config.yaml
d_model: 64
d_mlp: 256
norm: "layernorm"
bias: "none"
tie_embeddings: false
init_std_o: 0.088
optimizer: "soap_variant"
weight_decay: 0.0
lr_head: 0.0149
grad_clip: 0.5
steps: 4715
Each number is 128 + 32 x the weight over its row's rms, rounded and kept within 0 to 255. Layers, rows and columns count from 0. The size above them is the row's rms in percent of the matrix's.

# layer 7 MLP down (transposed), 256x64, rms 0.102, rows 63-87, columns 0-63
size [ 86 119 110 103 100 103  88  86  78 119  64  79  86  86  89  88 106  91 100  66  90  65 114 105 124]
[[ 83 139 167  39 137  58  83 129 113 158 157  64 127 125 133 144 121 117 159  71 124 132  85 114 127 160  79 141 170  93  96 177 120 153  98 119 125 130 179 125 105 191  91  68 178 128 114 148 119 146 179 125 102 166 148 116 111 114 136 133 112 138 108 123]
 [113 121 117 219 101  80 155 153 114  97  83 157 128 155 116 124 103 112 169 119 110 214  81 124 132 130  99 105  50 167 139 185 139 107 113 117 115 168 138 104 172 120 166 112  63 123 124 110 129  85 166 120 143  92 127  99  83 142 109 111 122 145  99 165]
 [130 108 115 147  57  83 139 111 136 119 118 102 140 145 109 167 164 147 169 101 203 172 150 166 183 156 133 113  86 159 145 123 173  83 163 112 109 153 169 153  89 153 111 144  84 151  78 109 158 170 176 103 116 141 124 122  77 131 148 139  43 131 126 129]
 [138 110 129  84 184 118 112 145 135 129 114 127  30  99 118  94  94 139 117  81 130 141 130 140 172 127 126  94 156  19 157 141 107  77 115  99 124  89 118 152 167 168 147 155 122 148  64 106 112 157 183 112 127 156 148 111 101 139 140  94 117 100  86 150]
 [195 107 120  83 112 122 114 115  47 100 169 195 193 138 144 141 101  89 133 148 129  93  82 145 101 138 177 121 122 128 154  90 156 143 175 156 111  88  88 163  38 116 120 119 149 141 150 143 149 112  78 121 146 132 166  80 130 145 117 147 161 137 117 134]
 [ 93 159 122  91 114 119 111 160 140 173 187  84  36 141 133 145 122 114 155 151 192 112 130 157 176 121 176 113  97 115 147 134 142 137 103 119 153  83 111 131  47 157 113  97 141 115 234 112 118 107 150 115 134  98  92 158 111 118 128 131 130 118 151 162]
 [129 198 146 133 142 166 170 131 146 117 116  79 164 124 154 153 128 149  90 160 103  78  91 119 181 135 114 170 134 102  99 114  69 136 100  83 116 194  95 122  97 114 101 157 161 102 128 158 145 160 131  69  83 168 110 143  82 131 123  64 116 101  73 101]
 [ 85 136  79 103 149 134 204  92 138  97 160 135  78 138 130 110  90  47  93 125  98 104 125 111 144 116 113 154  70 142 110 112 152 147  93 169  79 160  96 130 137  66 158 122  78 174 170 140 132 137 137  99 148  95 137 127 170  87 140 190 131 118  95 157]
 [138 104 113 144 124  74 122  72 132 103 156 145  96 133 149 156 110  97 111  95 113 112 175 155  91 123 105 131 145 103 141 127 165 151 155  69 149 205  31  82 104  90 133  93 156 153 137 172  84 124  84 133 145 110 177 123 169 136 166 133 110 165 124  75]
 [119 150  89 127 149 137 123 143 141 132 132 176 178  70  82  94 123 181 126 131  90 126 164 161 136 111 142 176 116 108  94 171  85 136  93 122 104 114 137 146 109 141 141 143 189 151 152 193 136 162 170  91 162  99  63 158 164 156  59 155  62 145 126 131]
 [108 163 190 177  78  82 149 109  91 150 116 169 133 178 142 120 120 154 182 113 115 121 107 101 177 132 151 147 150 102 126  85 102  90  55 126 119 106  63  49 127 114 155 114 163 152 115 136 150 138 130  69  84 108 102 133  88 124 138 130 151 124  82  95]
 [ 96 130 174  84 182  61 132  87 104 100 133 124 106 140  74 140 104 129 156 110 134 128 141  84 146 115 106  98 115 125 130 153 124 182 105  81  97  43  35 146 184 105 109  79 101 124 114 101 146  96 156 121 134 112 122  90 124 177 134 135 161 134 161 143]
 [ 63 101 118 123 122 178 115 114 229 171 111 162 158 112 130 126 130 118  78 123 161 149 195  73 132  81 146 119 142 139  83 134  93 162 161  98 121 168 146 106 108 124 107 156  81 138  94  79 151 124  99 163 110  96 110 164 142 118  94 113 143 130 178 173]
 [105 111  97  50 139  86 165 127 142 139 130 103 113  86  86 101 119  93 135  54 165 151 110 124 101 111  84 109 127 105 129 120 114 103 122 128 102 152 109 132  99 182 158  76 107  79 105  99  82 154 103 106 107 202 175  88  88 108 116 107  81 121  73 106]
 [120 138  94 139 174 125 165 123 116 109  78 113 176 122 146 108 117  76 119 118 185 109 114 112 113 126 123 180 141 186 143  60 129 187 180 127 180 136 101 153 109 131 182 109 161 117 115  86 106  95  96 167 114 122 122 124 186 100  93 143 159 146 182 193]
 [ 83  95 149  87 126 137 185 159 148 191 136 186  70 134 108 166 146 151 122 125  86 103 143 112  85 106 123 156 113 158  80 121  86  98 117 113 106 157 100 141 124 130 162 116 149 112  97 171 117 107 151  80 148  81  58 115 142 199 139  68 152 101 145 153]
 [107 123 162 136 204 113 125 138 172 198 182 131 164 118 105 155 124 129 103 104 153 136 142 167 141 128 137  80 161  71 106  89  88 149 116 134 184 215 107 116 156  98 128 112 160 158 108 105 144  45 144 123 106 165 143 105  74 126 118 162 114 133 126 121]
 [123  89 196 122 158 121 181  98 131 151 130 131 123 105 158 166 139 117 139 100 150  84 117  97 161 132 165 128 118 100 165 137 153 165 111 172 106 134 153  67 104 122  99  95 121 159 121  96 117 173 133 121 142 124  78 190 169  89 189 167 111  90  71  52]
 [117 122 112 113  78 129 144 131 146 159  99 112 114 165  97  93 118  80  69 151  85 151 159 204  97 179 129  42 140 117 142 149  78 112  99 142 110 127 133 168 128 110  98 123 107 118 108 161 163 187 103 163 135 109 121  49  81 157 120 126 112  91  88 123]
 [134 146 134  77 110 152  97 148 158 159 145 137  96 168 166 129 190 143  77 101 108 149 151 115 189  83  96 101 194 133 124 114 162 180 103 113  95 136 104 117 138 137 145  96 110 142 134 124 165 199 164  75 155 160 140 174 127 148  82 172 120  57 127 110]
 [137 142 164 180 176 145 141 134 139 183 111 157 147 248 129  74 146 102 112  96  86 152 137 120 135 108 119 147 161 154 130 164 114 109 144 114 157 126 130 115 142 135  56 127 158 112 138 129  48 136 182 147 126 112  79 185 145 165 149 115 119 134 153 106]
 [101 130 149 123 141 110 137  90  93 130 127  83 181 153 130 189 160 145 130 145 115 122 153 122 150  52 109  73 182 153 117  69 161 128 133 161 126 133 107 113 123 141  87 166 112 129 205 139 218 140 133 124 162 144 127 176 154 176 147 178 148 156 124  94]
 [139 130 120 148 105 139 165  99  94  74 177 109 112 128 110 120  93 152 110 116 193  85 117  77 173 152 128 104 164  71 100 157 117 120 128 111  75  69 136  98 161 138 192 184 167 181 139  95 131 124 111 116 134 120  56 149 134  92 120 112 116 137  62 117]
 [129 154 151 190  70 130 156 151 126 126  89 161  89 120 141 121 127 152 194  85 100 109 140 157 209 146  90 113 109  96 128 141 188 151  57 124 154 109 149  69 136 113 111 101 102 142 116 186 123 138  82 135  51 100 129 138 137 123  85 136 101 144 132 150]
 [136 132  85 115 147 130 168 140 123  97 197 122 113  97 102 144 112 101 127 127 111 166 159  75 154 110 145  96 146 123 104 163 174 147  96 164 142 170 117 159 149  65 188 204 136 177 131  67 130 132 113 123 127  92 153 103 167  88  84 193 119 164  98 129]]
# layer 7 MLP up, 256x64, rms 0.101, rows 64-87, columns 0-63
size [107 105 101  93  94  92  88  88 108  93  86  90  94 101 105  92  97  95  81  95  69 104  92 110]
[[124 109 139 168 106 151 147  74 106 161 110 147 113 146 136 135 118 109 170  77 116 182 181 130 137  81 145  98  45 110 180 132 126 121 133 142 136  76 123 136  78  82 213 142  95 137  77 144  78 115 161 147 113 145  91 103  85 180 138 116 103 115 101 113]
 [127  95 133 144 121 131 153 109 128 144 147  98 176 159  97  90 195  96 135 116 159  83  93 151 138  93 160 111 136 167 122 200 104 123 172 179 130 136 122 145 129  91  80 107 162 100 121 182 111  93  76 129 133 161 208 137 183 198 163 138 138 127 129 116]
 [122 153 217 155 111 117 118 127 141 173  96 172 111 100 135  72 101 145 138 167  93 168 135 140 164 132  90  92 139 174 143  85 122 137 108 138 148 149 151 165 162 144  98 151 113 148 144 116  84 155 172 175  60 113 113  33 180 139 147 125 119 132 140 102]
 [164 131 129 156 175  77  97 141 131  86  65 132  85 132 103  81 110  96 180  94 131 180 141 115 111 162 133 139 100 137 128 150 113 121  88 106 125 134  83  85 101 163 177 118 113 151  57 134 142 148 213 124 116 159 201 151 148 124 124 114 130 160 148 177]
 [152 142 129  47  78 105 119 138 135 130 126 161 141 167 101 162  85 113 137 141 137  89 166 125 165 168  92  91  67 100  93 146 125 186 131 145 174 151 156 138 171 151 160 111 110 159  91  69 132 138 161  64 164 143 171 181 120  93 152 115 113  79 117 128]
 [142  82 124 157 116  97 130 149 157 158 110 194 131 114  72 163 129  80 171 104 119 173 159  64  77 114 123  77  82 176  94 145 112 152 132 118 158 179 135 184 184 147 139  93 112  96 109 106  85 138 121  86 110  88 168  88 155  94 139 107 134 108 134 128]
 [117 109 166 130  93 137  58 113 136 135  73  99 151  39 134 139 133 188 109 180 139 139 123 114 161 134  93  75 164  96  82 125 142 127 157 149 101  83 128 165 157 143  90 167  59  92  76 129 129 102 115 132 117 150 153 138 119 158 133 160 114 137 153 193]
 [106  88 117 127  86 132 129  84 137  63 118 110 112 124 137 157 142 151 148  98 140  24 128 144 174  85  98 114 134 137 149 153 115 170  84 159 143 108 120 126 132 150 118  94  91 197 122 129 162 118 109 191 158 138  99 145 166 194  50 129 147 113 105 117]
 [ 76 111 167  94 152 140 108  97 114 136 121 116 142 113 175 157  88 155 145 113 106 162 143 121  97 153 180 105 160 144 202  99 173 113 191 131 139 110 173 156  82 185  92 139  74 150  82 172 117  88 137 133 105 144  90 201 141 172 154 124 100 111 118 123]
 [129 125  91 119  96 160 120 136 180 122 129  98  38 149 165 167 135 113 120  85 139  94 171 154 181 136 129  98  58 104 141 180  99 130 152 124 101 151 151 198 124 110 129 153  93  86 124 125 147 120 106 156 171 107 154 202 158 110 117  82 114 121  88 163]
 [137 129 127 136 178 197 160 178 207 168 118 127 135 128 167 134 143  46 115  91  94 124 123 190 115 154 172 104 122 123 157 109 139  85 136 148 170 129 179 122 113 156  98 169 174 159 156 118  99 123  95  89 107 153 125 162 168 137 117  95  83 123  93 104]
 [153  72  95 104 114 184 147 143  93  98 120 137 116 116 126 146 161 159  99 120  67 142 157 154 158 134 112 130 100 129 129  82 105 112 116 170 128 155 199 131 139 207 104 121 146  94 117 169  80 157 163  91 111 134 208 117  45 142 113  89 115 145 134 129]
 [ 83 115 122 172  88 107  60 146 110 101 142 113 184 137 150 125 169 147 157 118  80  80 135  72 127  57 111 155 103 193 119 110 130  95 102 142 191 107 129 128 138  90 116 110 146 165 144 122 131 109 186 128  75  62  91  99 142  98 164 133 145 116 110 150]
 [ 87 131 147 106 118 121 104 138 173 139 127 169 117  79 113 127 178 177  76  77 136  98 137 136 122 149 152  97 163 132 115 119  98  85 151 166  86 125 182 192  89  86  60 124 147 151 120 101 151 173  98 110  58  93 172  88 102  76 144 113 128 131 118 111]
 [170 158 112 138 132 125 110 114 136  62 123 200 126 121 101 104 150 126 203  75 152 119  76 138 182  97 169 111  82 125 112 173 112 180 133 118 110 110 129 130  65 124  73 122 136 113 135 177  78 128 118 112 165 172 142 137  93  59 104 159 131 158 134 126]
 [107  67 144 156 121 157 157 135  68 157 134  65 106 122 129 109 128 129 100 155  92 118  65 124 132  72  83 178 136 145  87 165  95 125 171 156 123  24 168 118  70 111 120 116 142 103  91 153 109 145 153 150 142 181 157 148 128 126 107 154 111 157 132 137]
 [124 171 111 174  92 179 106 187 112  89 134 106 117 116 174 102 142  91 142  52  84 160 104  84 105  48 122 101 138 112 128 139  94 147 110  69 126 117 145 117 151 109 183 163 133 144 149 138 162 148 193 104 155  89 157 126 103 147 121  94 163 151  98 156]
 [ 88  92 141  95 170 108 167 170 127  93 206 130 131 126 116 166  59 154 137 138 120 155 130  67  94 141 103 126 126 110  90 139 140  99 134 144 164 180 138 105 124 115 142 125 129 157  62 159 138 180 100  72  94 133 113  70 168 154 148 122 142  92 129 198]
 [164  75 143 146 141 148 115  94 122  74 103 150 191 152  95 162  59  71 150 128 171 120  92 120 127 111 158 133 119 114 164 148 165  93 104 149  90 108 162 136 103 132 110 116 166 173 146 169 137  66 125 152  33 134 132 166  97 132 124 123  87 169 149 136]
 [159  86 142 114 134 114 153  43 102 158 108 118 105 165  81  99  85 149 190  73 158 179 158 134 170 106 120 122  69 146 162 159 147 160 135 131  95 115 139 142 124 102 177  98 114 142 118 125 141 193 109 143  71 128 131  97  98 103 130 180 174  85 111 146]
 [145 155 152 130  98 184 112 142 140 146 118 183 114 134 119 141  76  92 159 120 110  91  80 182  43 152 134 105 122 135 162 176  96 133 226 115 101 135 128 192 152 100 170 124 109 107 163 126 114  96 142 122 153 112 151  93 135 112 138 100 131 163 101 186]
 [ 99 128 159 104 117 131 116 145 141 154 105 113 150  88  67 127  78  99 106 199 106 124 221 113 126 115  80 106 102  78 133 118  84 140 167  99 116  85 194 164 137 162 149 172 155 169 107 146 164 117 161 153 106 184 111 160  85 112 128 107 113 122 153 107]
 [151  95 126 133 139 130 104 154  91 152 115 112 140  86 113 138 143 146 165 118  31 171 126  95 108 135 129  82  87 189  89 157 105 115 100 185 125 153 154 155 112 145 155 101  67 133 110 165  81 139 176 138 141 106 161 114  54 150 159 114 162  67 134 139]
 [148 105 141 119  66  91 174 120  65  97 140 163 184 134 165 142 131 133  68 135 132 144 164 149 103  64  72  94 111 114 118 133 151 148  99 173 145 173 145 135 104 117 177 193 118 147 113 111 153 134 141 123  93 160 163 186 135 127 106 165  56 129 111  97]]